Part of a small language model's weights.
Size: 10 layers, width 96, vocabulary 16384, 2.83M parameters.
Training: 182M tokens, 11121 steps.
Each number is 128 + 32 x the weight over its row's rms, rounded and kept within 0 to 255. Layers, rows and columns count from 0. The size above them is the row's rms in percent of the matrix's.

# layer 6 MLP up, 384x96, rms 0.156, rows 168-236, columns 0-47
size [114 103  78 121 109  81  85 125  80 120  99  91 116 112  79  79 112 105  78 101 110  93 111  89 111 136 128  78  87  94  84 118 123 119  86  77  92  74  82  84 129  79 135  99 119 132 105  78  78  97  84  82 106  76 121  80  88 111  89  82  94 130  82  87  94  80 105 118 111]
[[160  91 110 112 111 142 131 107 170 108 135 144 187 182 197 143 139  71  99  85 124 134 122 118 164 134 117  63 184 117 147 154 117 152 137  77 146 145 134 115 121 137  65 120  91 148 128 119]
 [126  75 214 153 135 190 125 134 171 119  98 139 149 138 124 118 128 128  83 150 121 134 115 178 105 112 117  88 161 129 117 101  85 109 119 110 149 110 105 130 160 104 171 110  93  30 160  93]
 [137 159 130 123 102 125 107 122 103 134 145 108 143 158  87 126 116 161 179  98 145 146 159  99 125 105 175  71 130 125 137  47  94  85 187 133 101 134 138 106  96 139 158 133 103 108 142  75]
 [130 108 125 110 109 121 136 106 102 122 159 147 110 128 171 106 128  96  94 158 126 126  71 121  99 151 111  90 197 178  99  87 159 144 104 106 158  38 169 146 157 201 117 200 158 111  64 105]
 [114 109 143 167 153 113 149 118 107 120 119 136 154 194 140 141 162 141 136 172 155 106 134 110 107 205 152  72 134  83 148  92  98  66 126  89 108 134 115  43  93 139 109 128 148 126 152 143]
 [124 126  86 108 107 134 170  51 159 150 100 138 138 166 130 161 136 145 136 124  93 159  90 165 190 156 112  81 141 147 154 115 125 200  87 105 119 102 186 123  99 107 135  48 108 113 109 147]
 [145 101 154 163 117 167 183  77 169 142 138 171 160 157  75 127 173 207 130 100 156  95 101 148 175  83 171 153 136  67 133 133  97  96 111 163 126 166 108 107 125 153 127 102 116  92 117 112]
 [139 115  66 116 136 190 155 150  84  52 146 114 136 124 191 113 206 110 144 111  83 106 111 136  97 114 127  33  82 177 139 113  95 116 180 116 157 130 135  81 103 177 113 132 152 100  96 117]
 [120 158  87  91 132 156 145 101 110  76 114 123 162 119 108 190 112  83  63 116  95 156 137 128 162  87  88 128 146 173 122 149 135 179 152 101 164 115 114 142  80  90 164 105  83 150 144 158]
 [131 112 133  85 121 115 162  99 140 178  87 138 111 166 161 112 139 129 145 109 115 121  58 125 143 126 111 144 185 122 180  95 127  81  79 112 102 149 133  72 129 113 140 146 170 130 143 131]
 [173 145  85 106 129  35  98 141 202 117 102 100 195 165 119 115 134 108 111 169  88 128 125 196 113 174 129 106 165 167 163 102 147 113 166 134  65 109 154 142 146 144 111 114 155 141 132 131]
 [102 139  50 117 108  74  84 142 141 142 123 152 147 158 121 156 102 113 154  71  98 153 125  94 113 208 119 118 160 137 154 110 117 113 130 113  87 108 132 101 121 124  87 106 115 135 183 163]
 [ 75 125 110 140  89 183 143 113 133 118 171 164 176 210 145  85 138 121 212 163 117 110  97 166 146 190 136  54 145 144 167 102  90  97 110 134  83 144 144  70 165  92 156 117 134 138 131 111]
 [125 106 132  71  49 105 139  90 185 126 123 127 166 164 136  97 164 168 182 143  70  96 136 185 115 134 137 121 102 154 131 101 117 141 114 123  93 106 161  79 145 180 177 138 126 103  93 210]
 [132 101 175  94  49 112 118 127  79 105  85 160 153 132 131 135 173 144 140 126  99 141 124 177 157 112 103 107 116 147 147 153 164 140 120  80 159 108 193 154 133 192 195 194 144 119 116 164]
 [ 98  93  90 107 153 148 117 126 126 153 123  69  98 179 123 121 169 143 140 111  65  94 136 102 120 213 144 134 168  72 169 171 104 130 111 122 136 122 187 108  70 159 113 186  95 121 156  67]
 [157 116 112 139 136 179 207 106  88 144 134 102 171 131 118 104 115 103 118 163 103  97 108  93 142 119 102 109 195 148 167  84 110 101 129 111 132  95 178 146 140 151  81 122 120 121 165 128]
 [109 150 104  70 130 119 103  74 150 146 141 121 133 126 155 172 159  96  78  81 127 157  97 147 149 129  64 126 162 148 143 142 109  90 131 171 108 145 126 123 136 125 135 135 157  83 136 141]
 [123 137  93 203 122 118 135 108 191 158 114 129 147  79 105 217  99 215 130  89 155 105 113 133  79 113 105  96 119 144 156  37  87 137 112 128 104 139 111 136 152 112  99 156 142 120 138 136]
 [148 156  85 144 129 130 110 160 103 202 102 167 150 112 127 107  99 124 121 153 143  80 151 111 154 110 115 113 149 182 118 111 113  94 161  91  66 129  84  77 166  97 132 110 115  86  24 172]
 [134 123  97 123 138 125 125 105  46 199 111 154 175 107 155 139 162  93 156 127 154 112 125 134 144  49  79  85 169 185  58 121 107  97 170 115  52 120  88 178 155  91 169 137  95 112 126 123]
 [123  84 170  89  72 141 173  78 128  95 118 138  84 128 145 142 174 177 129 113 112 108 123 149 146 164 130 132 139 201  96 120 115  96  96 167 140 114 162 158 152 146 166 229 135 100  60 110]
 [124 102 120 148  80 168 160  93 134  98  73 153 109 104 161 139 127  72 117 124 106 138 135 119 102 129 120  85 145 131 147  91  75 133 135  91 168  64 137 118 142 101 121 213 113 122  46 118]
 [174 125 132 123 126 122  84 111  61 104  97 102 157 158 130 129 175  73 109 141 117  77  84 130 113 126 152 135 163 161  93 171 121 132  81 131  88  79 133 193  83  50 178 120 144 134 126 115]
 [ 95 198 122 123 130 141 157  93 118 139 154 139 142 110 156 118  85 113 157 160 126 105 110  89 109 151  72  68 122 135 196  97 108 105 139 133 163 167 133  98 140 117 108 167 137 116 132  57]
 [138  43 116 164 112 145 166 137 197 118  93 126 111 177 151 129 117 188 180  93 105 180 121 163 150 177 147 151 155 126 110 161 138 129 102 110 151 128 104 127 169 163 134  82 164 117 105 120]
 [117 110  76 118  76 146 121 133  79 197  92 141 132 199 191 159 146  78 147 153 105 107 102  95 105 116 144 120 116 157 138 156 125  82 112 145  93 135 129 111  91 143 177 116  68  99 146 108]
 [127 128 180 104 131 159 121 107  98 101 141 130 136 151 156 186 130 143 210 104 158  90 109 141 161 111 147 129 133 160 108 114 144   0 133 150 135 118 158 114 165 112 156 163  96 150 108  77]
 [152  99  94 165  93 178 154 152 169 137  75 132 178 128  95 150 171 143 103 112 126 124 105 187  96  84  85 150 123 100 130 117 131 117 156 123 167 113 112 150 172 149 124 139 108 107 111  75]
 [ 79 141 210 169 114  74 142  78 129 124 129 118 118 133 130 185 147 124 217 136  40 106 139 131 161 108 119  99 107 118 116 150 144  95  81 142 144  90 150  89 120 138 173 123 122 152 164  86]
 [168  89 120 123 115 174 157 102 109 153 102 113  97 133  89 181 161 191 127 152 114 129 135 143 139 116 156 137 117 160 105 134 117  98 118 143  99 144 156 195 119 122 103 152  89 101 136 144]
 [110 155  84  97 100  87  89 122 116 221 101 188 158 142 147 131 114 143 131 130  67 158 129 114 146 132 138  85 165 146 105 138 147 140 130  86 138  92 162 125 103 159 126  56  63 100  85 138]
 [142  68 125 129  95 174 106 126 144 112  79 123 153 132 100 144 156 140 151 174  85  67 142 163 149 146  84 100 152 147 164 157 127  96 111 155  89  91 167 115 178 125 159 204  94 149  85 145]
 [133 123 156 143 117 116 117 152  75 108 151 128 162 121 168 114 187 129 157 111 157 126 131 120  36 181  52  61 109 124 116  78 107 115 149  63 132 133 142 120 112 100 106 207 102  88 137  84]
 [166 106  80 121 134  56 126 160 113 117 114 111 168 100 126 198 153 153 164  90 151 163 113  93 156 192  63  76 119  79 133 128 125  84 115 146  87  98 101  99 112 124  75 131 187 116 146 109]
 [137 194 136  53 141 189 132  91  76 162 136 114 125  79 122 132 122 150 136 136  86 136 153 110 149  98 119  89 102 191 137 193 145  92 136  72 128 178  54 140 113 107 103 114  68 107 138  89]
 [121  70 134 109 146 106 133  85 104 158 117 143 138 112 126 169 190 134 117  84 131 122  96 107 133  97 145 103 112 127 130 152 115 139 123 155 143  84 122 136 156 151 181 161  90 130 146  50]
 [195 148 123 162 131 164 127 128  64 106 112  96 165 108 166 163 124 112 118 167 114  58 109 109 165 108 159  73 143 185  36 117 100  72 124 118  74 160 143 114 151  73 140 146  84  78 115 142]
 [176 111 124 167  82 133 143 124 136 186 117 137 116 143 131 161 109 140 126 140 122  89 135 119  64 111 168 143 120 126 201 104  69 102 166 159 111 155 200 149 141 183 115 101 103 103 115  84]
 [139  85  92 144 144 187 168  69 128  73 155 176  95 112 136 144 134  65 109 118 114  98  70  90  88 193  96 110 163 123 179 140 148 137  54 150 163 113 148 112  99 199 131 188 156 129 107 130]
 [101 155 112  77  86 121 137 162  83 168 124 189 162 176 160 133 183 128 202 162 146 129 119 160 136 121  98  98 146 146 116 140 116 119 119  89 113 109 170 136 105 132 191 110  67  69 127 125]
 [147 137 123 106  93 191  71 126  90  88 150  88 101 126  81 143 129 138 129  91 112 115 160 101 108 114 117  77 100 194 108  85 104 133  93 115 140 136 183 123  98 171 109 114 114 126 152  87]
 [113 108  89 201 102 132 128 155 134 139 132 158 186 163 127 100 148 113 157 129 116 135 126 116  94 109 104  87 118 162 202 128 101 136 136  84 103  97 134  85  76 149 147  74  80 112 139 154]
 [ 73  95  98 148  87 135 125 115 108 145  49 143 143 209 158 165 108 118 185 139  91 144  98 203 198 127 164  93 163 108 131 159 124 152 101  88 125 130 141  88  97 152 133 114 122 105 153 157]
 [154  89 130 108 102 166 117 106 101 128 124 135 132 147 201 124 215 114 130 120  96 129 122 124 153 101  96  85 125 217 133 113 122 100 143 101 137 158  90 107 128 145 137 193 166  94 113 176]
 [187  75 115 125 153  69 128  98  74 133 127 163 142 148 202 151 152 133 166 117 142  74 150 138 127 148 117 173 118 151 104 131 160  96 137  74 118  81  88 136  94  98  71 160  84 113 141 130]
 [143  95  87 125 148 115 132 111 104 128  97 116  99 150 188 137 143  95 133 120  91 106 136 150  79  74 104  62  98 140 147 121 105 130 120 144 116  38 181 200 162 214 121 146 141 146 101 155]
 [139  75  98  88 127 135 136 108 184 140 145 141 116 121 134 175 119 117 241  96 117 128 123  93 153 164 107 121 125 134 101 131 161  82  90 110  67  94 135 175 152 152 110  65  78 121 162 126]
 [161 116  83  28  74  96  94 120 133  68 166  97 113 142 191 117 123  75 145 137 125 151 109 111 134 146  86 109 118 147 143 103 159 110 145 116  90 170 180 136 115 145  71 125 132 131 143 119]
 [129 136 147 110 117 104 113  95 120 156 124 132 164 113 125 108 175  97 151 138 162 163 111 143 163 145  82  73  99 185  95 117  97 108 123 115 102 127 134 153 169 105 199 136 170 107  89 149]
 [ 94 121 104 136 136 110 164  85 179 176 141 128 156 129  84 146 129 141 163 161 159 104 126  99  51 181 106 135 141 157 184 139 135 120 111  98 149  68  70 157 120 110 138 212 110 131  59 127]
 [163 168 139  65 135 145 152 106  74  44 149 156 136 131  95 142 134 135 132  73 125 112 119 154 136 130 148 100 138 158  98 113 155 184 101 124 133 102 134 150 107  97 123 157 127 125 125 157]
 [162  95 118  74 121 137 162 123 104 186 124 101 153 184 180  79  93 103 132 162 122 166  54 110 108 109  96 140 137 182 162 157  98 138 119 131  94  71 122 140  88 132 210  98 108 108  68 157]
 [137 165 104  90 140  87 112 151 100 150  91  98 129 148 117 131 160  62 132 119 105 106 139 125 179 171 130 151 158 147 107 182 105 137 186 119 113 172 140 108 124 144 147 131 131 104  87 100]
 [139  84  74 138 120 156 118 104  81 106  92 180 156 101 116 115 106 120 115 119 145 154 165 105 203 111 113 118 152 119 165  92 127  98 108 119 102  70 125 103 165 151 144 189 141  81 159 181]
 [ 72 159 193 128 162 179 128 116  95 136  90 140 149  78 108 104 159 155  76  75  98  46 156 155  79 154 171 110 135 121 163 110 155 148 134 146 173 106 122 177 111 156 166 135 104 123 135 101]
 [111 127  95 178  98 133 132  68 153  71  86 110 120 212  59 148  92 164 126 133 102 104  79 169 145 132  96 116 194  69 138 144 138 127  89 170 135 121 152  79  96 185  97 132 125 126 154 165]
 [114 108 161 134 132  95 110 160  98 112 104 127 107 125 101 114  70 150 199 176 105 111 147 116 125  60 122  48 106 169 117 172  81 123 135 169 100  84 131 192 100  89 157 188 102 152 126 102]
 [ 82  50 138 116 110  99 135  73 143 168 134 120 176 133 156 171  68 124 168 108  80 128 145 145 112 146  65 130 152 132 118 120  95 151 180  91 106  93 146 192  92 160 165  56  84 132 112 123]
 [143 120 137  70 126 145 125  59 152 123 109  82 184 152  93 146 102 153 111 153 135 171  97  99 155 110 103 150 141 122  58 177 164  78 157 117  63 116  92 178 129 131 189 124 122 111 114 146]
 [141 101 113 135  85  62 149  76 176 119 124 146 153 124 150 191 126 126 100 139 103  93 132 195  70 112 158 106 164 144 124 172 150 155 123  64 116  80 111  98 169  93  87 156 176 135  87 120]
 [138  83  70  57 117 147 161 184 161 199 148 123 111 169 190 138 143 164  88  92 143 109 124 129 130 193 116 106 150  98 113 116  99 124 145  75 146  89 105 158  91  92 127 145  64  87 137 132]
 [ 82 104 127 120 157  89 180 104 146 101  83 120 136 120 128 131 159  73 101 129  94  83 129  82 180 227  93 180 154 108 118 205  85 146 173 125 154 100 105  86 119 181 117 127 168 122 100 111]
 [161  99 141 121  73 122 181 139  90 101 134 164 193 149  90 103 176  98 164  64 147 165 108 122 123 182  81  55 122 131 114  59 141 114  90 118  97 111 147 112 110 156 138 104  94 114 163 121]
 [117 117 139 205 123 156 194 143 157  99  92 205 138 122 107 180 125 162 173 128 142  95 130 175 113 153 152 144  91 136 154  90 113 123 111 167 122 161 105 104 112 120 125 137 151 114 114  83]
 [161 110 131 112  58 157 110 104 136 145 118  99 172 164 142 152 103 140 145 181 135  80  88 134 161 101 129 127 148 147 100 200  63 116  73 130 161 134 144 207  87 125 140 114 117 138 132 143]
 [122  89 147 121 107 145 143  48 156  92 104 119 162 160 131 191 120  96 124 117  51 134 177 153 131 136 125 145 199 171 139 124 162 116 114 118 151 100 121  98 127 120  78 142 127 108 160 103]
 [143 149 122 158  73 102 135 122 184 124 127 173 133 168 162 166 121 164 163 128  89  71  71 125  79  98 123 147 207 112  95 156 130 169 121 137  85 135 137 121 115 129 142 153 145  58  92  90]
 [201  96 157 142 117 160 108 118 185  94  62 163 132 145 125 140 133 148 131 143 130 134 115 142 164 173 164 105 111 169 109  97 104 103 121 126 147 115 139 114 137 139 151 121 116 151 143 131]]
# layer 6 MLP down (transposed), 384x96, rms 0.154, rows 168-236, columns 0-47
size [112 101  81 123 110  97  94 114  87 115 101  97 115  98  91  81 118 100 100  88 103  95 107  84 122 145 140  74  81  89  99 122 119 112  95  72  78  79  80  74 133  74 120  95 111 127 103  85  88  83  89  93 103  74  96 100  94  94  88  67  93 130  99  75  88  80  92 119 116]
[[210 182 105 138  97  86 126 131 111 158 125 155  72 139 120 157 161 143 134 183 129  87 127 133 127 154 129 130  86 110  79 132 117 119  63 132 159  72 140 156 156 107  83  46 127 125 131 160]
 [149 133  94  78 153 111 112 135  77  92 146 145 143 146 179 164 133 103 146 103 103 131 135 170 143 185 168 112  64  44 140 150 116 118 129 117 106 118 121 162 148  86 117 100  98 109 149 132]
 [142 101 170 164 186 138 125 165 158 134 122 130  86 164 152  85 166  91 139 162 128 136 104 138 105 151 176 153  97 145 170 150 198  65  92 114 151 108 161 132 161  62 182 165  93 122 198 183]
 [ 82 163 128  91 122 157 148 107 144 204 157 139 140  93 103  84 161 127 165 140 118 134 144  97 134 115  94  71 174 101 153 108 140 141 176 152  24  79 157 124 195 155 150 115  85 103 134 140]
 [136 145 155 163 155 112 101 107 178 140 132 205 141 117 143 145 104 143 141 160 140 153 186 123 177 139 141 154  96  88 120 138 142  83 134 144 133 133 110  54 110 161 109 131 110 138 200 120]
 [129 123  98 140 141 127 126 120 190 119 138 128  81 127 134 121 131 129 106 123 145 119 134  98 120 131  99 153 119 121 153 140 119 212 152 155 151 155 145 134 141 139  87 145 167 140 107 120]
 [157 120 144 103 116  89 114 147  75  61 151  62 171 136 147 176 182  76 119 106 109 124 132  96 146 184 146 118  80 120  86  84 115  60 127  74 150 149 156 125 158 127  77 106 110 174 170 140]
 [129 113 158 139 109 100 118 104  87 140 147 150 119 119 132  73 122  83 166 144 155 170 128  64  39 128 100 158 124 149 121 171 123 143 142 211 143 162  82  64  85 128  85 107 119  67 111 112]
 [150 135 188 164 146 127 123 106 113 122 130  98 114 127 104 130 109  87 118 167 139 132 160 147 103 148 174 120  77 161  98 156 173 138 129 122 134 158 125 157 108  88 192 175 132 190 136 157]
 [151 141 105  90 175 140 134  74 159 122 198 137 132 111  48  87 114 180 111 164 151 179 101 129 130 112  95  99 133 190  84 113 143 143  81 145 142 123  94  93 123 158 114 131 150  94  70 112]
 [ 89 134 135 113 157 112 159 127  93 146 102 138 134 168  90 123 164 135 135  97 127 154 102 167  79 144 140 139 149 120 132  83 145 148  92 107 143 179 138 161 137  97  82 198 115 158  60 126]
 [109 147 117 106  88 204 110 159  61 119 101 162  64 133 199 118 140 167 127 181 115 148  95 133 130 115 113 134 141 139 108 111 139 176 145 125 138 146 126 112 109  93 122 109 156 146 141 113]
 [162 155  83 131 155 116 186 148 196 123  77 158 152  87 151 139 138 128 146  92 134 137 142 108 165 134 119  74  84 105 124 136 135  88 158 155 144 146 171 143 160 142 123  81 111  95 128 130]
 [ 90  83  82 164 165 176 103 124 120 140 101 106 160 107  76 101 124 145 108 102 107 139 123  64  97 158 157 168 130 154 138 173 117 195 108 124 109 124 138 132 162 147 151 135 183 126 108  72]
 [ 99 164 120 118 150 128 121 168 128 131 144 137  34 110  88  87 117 137 129  82 131 146 182  89 123 124  90  81 132 148 141 163 147 175 145 153 179 120 169 113 128 175  88 135 184 151 145 143]
 [118 131 203 145 122 200 142 119 123 176 107 111 139 114 119  61  64 135 135 149 116 147  94 135 121 144 173 168  85 130  94 147 124  96 120 119 157 106 101 148 150 100 197 116 110 132 172 176]
 [171 122  95  79 151 144 124 134 121  90 118 123 171  85 209 130 148 110 165 126 151 121 152 143 160 159 100 151  86  79 124 135 153 116  98 107 138 128 120 143 153 109 167  92 117  82 108 135]
 [104 135  87 162 201 135 121 180 118 156 138 119  88 156 131  92 107 108 110 141 168 129 122 135 162  53 111 158 151 181 117 130 143 143 111 134 103 153 126  86 122  87 107  98 139  98  82 124]
 [131 107 179 126 154 159 120 123  93 134 151 130 139 136  97  76 140  93 140 193 146 146 141 158 132  73 147  83  77 199  92 125 139  49 113  76  94 173 104 108 124 117 163 100  98 118 149 161]
 [ 79 138 171 196  72 154 132 116 129  81 140 123 119 127 136 115 168  83 129 131 104 137 155 129 166 154 130  95  91 176  71 145 142 145 102 124 192 102 172 112 143 101 136  93 150 161 177  85]
 [ 90  92 126 117 109  95 133 173  84 154 167  80 115  91 161 123 127 143 130 131 133 144 104  97 158 138 158 219  89 196 123 144  80 122 117 125  85 147 101 129 186 132 142 168 105 161  87  71]
 [103 121  91  99  97 126 148 196 180 107 178 102  96 158 126 123 131 151  86 110 150 136 148 159 131 176 140 163 106 138 176 103 127 167 111 194 150 182 162 148 113  92 123 151 156 110 139  85]
 [196 123 147 101 147 103 117 124 146 169 127 117 145  97 141 122 168 110 134 118 163 149  98 118  99 128 144 177 112  95 145 126 101 147 121 133 200 162 154 143 148 104 144 116 141 184 128  94]
 [115 177 130 115 151 108 153 117 198 141 121 161  85  92 140 118  68 143 124 122 185 153 184 136  83 151 108 137 111 128 219 104 151  96 171 114 158 114 120  82 132 117  61 122 135 161 121 123]
 [118 141 127 120  98 108 180 158 179 208 124  95 106 110  96 115 152 137 107 116 181 117  81 150 168 131 122 116  89  96 165 125 134 154 182 131  75 138 182 128  65 156 182 149  87 144 188  79]
 [114 101 144 111 153 149  99 142 165 146 120 128 140 106 112 139 116 155 117 119 178 158 167  96 116 174 108 149 146 135 135 152 178 132 111 174 194 143  83 133 107 125 144  73 110  63 130  71]
 [166 104 105 125 157 138 131 154 104  95 180 152 135 189 158  81 120 111  91 149  96 128 120 127  89 116 136 119 152 125 168 102  61 160 131 119 116  91 152 154 114  84 159 132 129 197 137 152]
 [120 121  82 133 187 147  93 115 150 140 131 137  87  73 104 131 150 130 112 145 140 185 140  79  96  97  92 156  97 141 146 174 143 199 165  99 143 124 113 103  98 101  48 134 109 113 155 133]
 [126 102 170 132 110 143  95 144 117  93 146 177 145  85 149 149 115 141 170  86 138 119 133  82 138 156 139 118 105 115  86 194 187 110  93 115 114  95 175 128  92  85 149 117  72 144 161 158]
 [140 107  48  97 104 150 118 161  83 203 151 111 112 167 172 102 105 163  78  88 147 131  73 116  86 122 101 194 120 162 104 120 106 183 126 145  94 148  93 137 124 155 109  96 159 127 132 175]
 [110 217  86 148 158 125 124 132 142  93 165 116  71 110 159  96 119 126 136 124 154 121 144  89 100 127 125 128 160 121 182 118 187 167 206 157 115 192 136 129 132 130  75 140 147 146 116 128]
 [189 151 137  92 108 143 171 116 152 131 130  61 161 117  48  90 120 138 156  62  86 134  71 148  97 117 136 123 133 145  81 146  74 173  82  35 150 110 154 128 145 125 120 144 150 135 176 147]
 [ 88 148 110 158 156  82 139 175 106 121 129 136 138 132 139 121  79 118 113 118 133 118  97 113 117 127 148 121 175 178 160 124 130 145 172 154 108 113 129 119 121 147 148 136 138 138  50  98]
 [129 102 107  84 114 143 129 100 163 175  96 119 184 108 146 164 133 110  92 138  96  81 155 107 115 128 107 171 106 166 120 139 158 159  88 218  78 136 134 152  91 126 114 122 128 133  83 161]
 [116 126 150 138 157 155 118 125  97 135 176 113 110 159 133  80 111  85 143 154 126 156 130 129 125 105 160 136  65 158  95 167 169 102 113  66 132 140 106 126 125 106 161 141  98 144 186 191]
 [144 128  93 101 115 121 108 151 134 145 102 148 153 190 170  98 133 141 123 102 106  73 102  83  93 114 132 101 151 199 120 171 162  31 156 135 166 141 218 120 131 120 100 163 220 176 103 117]
 [144 175 122 173  83 138 111 168 169  81 112 164  44 121  93 111 123  94 151 110 146 160 204 113 115 155 113 158 120 142 158 147 110 181 168 115 165 148 117 116  96 132  96 125 161 100 109 220]
 [117 146 150 182 160  87 111 167 155 136 142 112 108 130 104 113 164  81  80  76 193  63 168  92 138 105 140 136 135  85 178  66 110 108 132 176 172  92 123 114 113  95 112 148 145 137 147  77]
 [102 135 134 135 171 142 133 109 106 116 192 154 112 117 112  68  94 145 108 159 183 160 141 127 150  84 157 112 142 219  82 116 171 101 122 167 122  92 126 142 178  74 155 114 130 136 173 158]
 [ 75 126 180 110 134 132 118 173 115 159 147 137  94 137  92  59 115 150 115 168 175 108  79 165 128 161 174  91 103  76  98 126 160  66 139 121 184 162 120 168  99 102 186 110  89 106 150 153]
 [132 119 113 142 104 127 170  99 122  75 143 122  57 148 187 147 113 144 127 117 172  73  95 119 174 111 135 118 106 111 188  93  99  96  63 114  91 142 125  91 122 152 121 175 119 147  85 207]
 [101 118 152 122 139 127 156 172 105 108 108 133 120 132 168 166 142 111 156 164 108 192  63 150 124 136 147 137 175  75 139  93 150  81 136 107 102  93 158 108 136 148 141 135 113 130 175 169]
 [161 164  91  76  74 137 127 111 132 124  60  84 128 119 165 161 128 140 166  84 109 109 137 129 155 140 150  84 133 139  91 164 109 151 128  94 146 155 162 169 143  85 128  96 161  96 103 190]
 [149 114 134 120  89 122  97 130 182 131 113 142 163 129 115 113 138 169  99 131  95  56 107  77 140 148 112 178  52  71 111 112 124 166 120 129 136 107 161 196 146 144 132 117 175 141  80 104]
 [163 137  84 125  95 135 127 125 142 126  78 147 128 152 135 149 148 180 153 122  64 134 171  75 142 176 133 106  54  83 147 143 161 153  86 100 129 124 143  84 164 131 108 121  51 151 135 176]
 [133  89 161 122 182  71 166 148 157 125 136 154 120 106  93 136 141 107 138 133 112 126 193 111 158  98  93 129  82 172 134 170 126 157 115  77  71 139 161 112  90 115 128 113 116 150 128 112]
 [124 139  70  91 106 138 132 126 117 111 115 127 107 160 114 116 136 173  87 126 168 105  82 121 134 115 134 130 135 146 146 105  85 123 150 139 127 149 132  94 155 171 126  95 144 175 175  49]
 [ 88 127  80 132 161 125 131 162 175 121 145 106  97 104 122  93 103 124 112 119 167 119 169 104 129 123  65 119 142 129 177 171 164 146 142 121 169 145 197 102 132 141 116 110 174 179 165  77]
 [115 114 130 171 157 120 130 131 115 152 119 123 132 145 105  48 112  79 168 142 165 136 107 129 110 127 178 128  96 163  78 158 173 111 126  98 124 151 154 115 144 144 171 144 161 147 104 143]
 [ 90  78 128 155 144 122  88 105 171 129 151  89  80 130 132  53 100 125  92  92 123 129 175  91 109 104 135 133 154 211 118 129 127 174 106 145  83 192 138  58  93 119  92 130 162 133  77 134]
 [128 108 155 153 182 169 109  89 133 160 112 115 130 185 159 105 140 137 106  81 105 175 103 143 117  95  74 126 128 130 168  97 107 124 139 108 110 107 129 123 120 130 191 141 150 156 115 205]
 [115  94 170 136 134 140  88 118 116 143 146 129 119 114 130  63 161 100 136 156 153 157 147 147 166 151 158 134  62 138 146 175 173  83  92 113 131 159 113 113 119 104 155 154  77 135 165 161]
 [139 109  81  99 153 136 144 111 131  84  68 120  97 112 167  89 127 127 125 147 116  97 141 122  98  91  69 158 163 187 134 132 107 138 106 211 133 130 167 125 165 177 147  86 166 142  79  88]
 [126 130 163 127 166 167 105 142 106 118 126 130  88 142 178  80 100  89 119 193 146 166 139 127 123  91 119  91 145 106  89 119 159  61 144 132  96  83 135 119 140  99 155 101 184 151 174 160]
 [171 118  76 115 164  84 142 111 103 136 160 131 104  86 183 135 128 138 167 142 139  87  93 118 104 124 119 141 100  90  98 150 109 123 119 187 109 111 131 145 134 104 158  96 118  78 137 137]
 [125 103 183 118 190 135  99 139  91 133 161 112 130 156 135  67 128 141 145 164 130  97 104 150 159 103 172 127  85 152  67 175 177   2 119 142 101 150 125 118 146  85 159 129 126 127 174 156]
 [133 107 136 168 137 174 163 189  44 101 133 125 175  96 101 144 159 114 134 120 139 136 128  85 125 140 125  84 110 190 139  96  54 132 186 107 104 138  82 152 161 105  98 190 120 125 113  93]
 [130 191  87 147 101 182 124 100 123 137 173 105 192 136 140 139 200 147  70 116 152 124 107 157 114 191 112 208 143 136 156  84 170 109 112  49 120 130 142 112 133 162 106  56 135 122 134 139]
 [181 150  97  80  89 114 134 116  90  80 132 123 185 125 138 172 142 111  87 125  77  63 101  75 118 135 158 100  69  26 141 144 141 145 144 141 118 168 172 116 117 127 160 182 149 114 166 151]
 [ 97 158 146 149 129 116 148  99 168 101 157 153 115 152 172 113 119  98 104  94  79 243 120 147 180  98 132 127 137 108 137 135 130 176 133  93 167 110 100 146 138 130 123  80 156 110 159 136]
 [109  84 131  80 147 119  83  86 127 129  92 134 176 152 108  87 151 173 155  79 144 137 163  75 112 122 168 136 131 111 110 132  97 157 118 110 130 145 102 162  68 148 154  97 122 129  96 125]
 [131 142 142 107 147 126 127 123 140 180 123 162 149 101 158  91 127 104 130 165  85 168 154 134 190 110  73 214 128 117 184 110 155 103 142 232 111 122  80 118 187 168  69 182 146 129 151 151]
 [136 111 179 141 143 130  83 150 101 177 172 110 132 145 161  90 107  72 164 185 137 171 118 150 161 127 159 154  98 156  98 155 153  89 114  94 132 140 117 163 141  89 164 144  90 106 151 190]
 [102  85  86  94 140 113  46 111 153 176 145 139 103 122 149 130 146 199 136 165 128 116 132 117 190  88 108 172 154 118 134 167 137 121  50 184 168 145 155 157 139 136 145 104 108 112 134 121]
 [118 125 126  87 178 164  71  89 131 182 160 139 119  95 170  76 111 150 165 149 125 175 116 109 147  77 109 166  95 130 158 144 124 104 146 164 184 163  67  68 153 152 116 109 151  89  93 120]
 [106 173 129 150 126 152 154 163  92 132 128 133  99  74 123  96 132  80 103 145 198 143 141 111 137 159 131 172  64 147  68  95 171 130 137 132  99 108  81 108 140  87 146 151 166 143 129 133]
 [160 133 106 165  84 128 119 172 127  87 165  57 112 123 139 102 150 134  74  91 108 125  98 152 211  97 131 140 156 186  91 148 119 106 151 187  97 132 147 122  24 121 134  99 133 119 181 187]
 [138 165 124 141 159 119  91 140 131 127 150 109 134 126  58 148  97 162 162 141 159 103 102  52 145 141 130 139 138 114  94 174 134 175 188 202 176  92 115 178 177 167 122 107 150  64 119 165]
 [146 117 127 130 113 115 148 154 105 103 135 107 118 175 119 170 145  99  94 131 141 127 154 160  67  76 123  80 134 131 154 176 135  85 153  84 139 159 105 156  71 171 130 149 161  80 110 178]]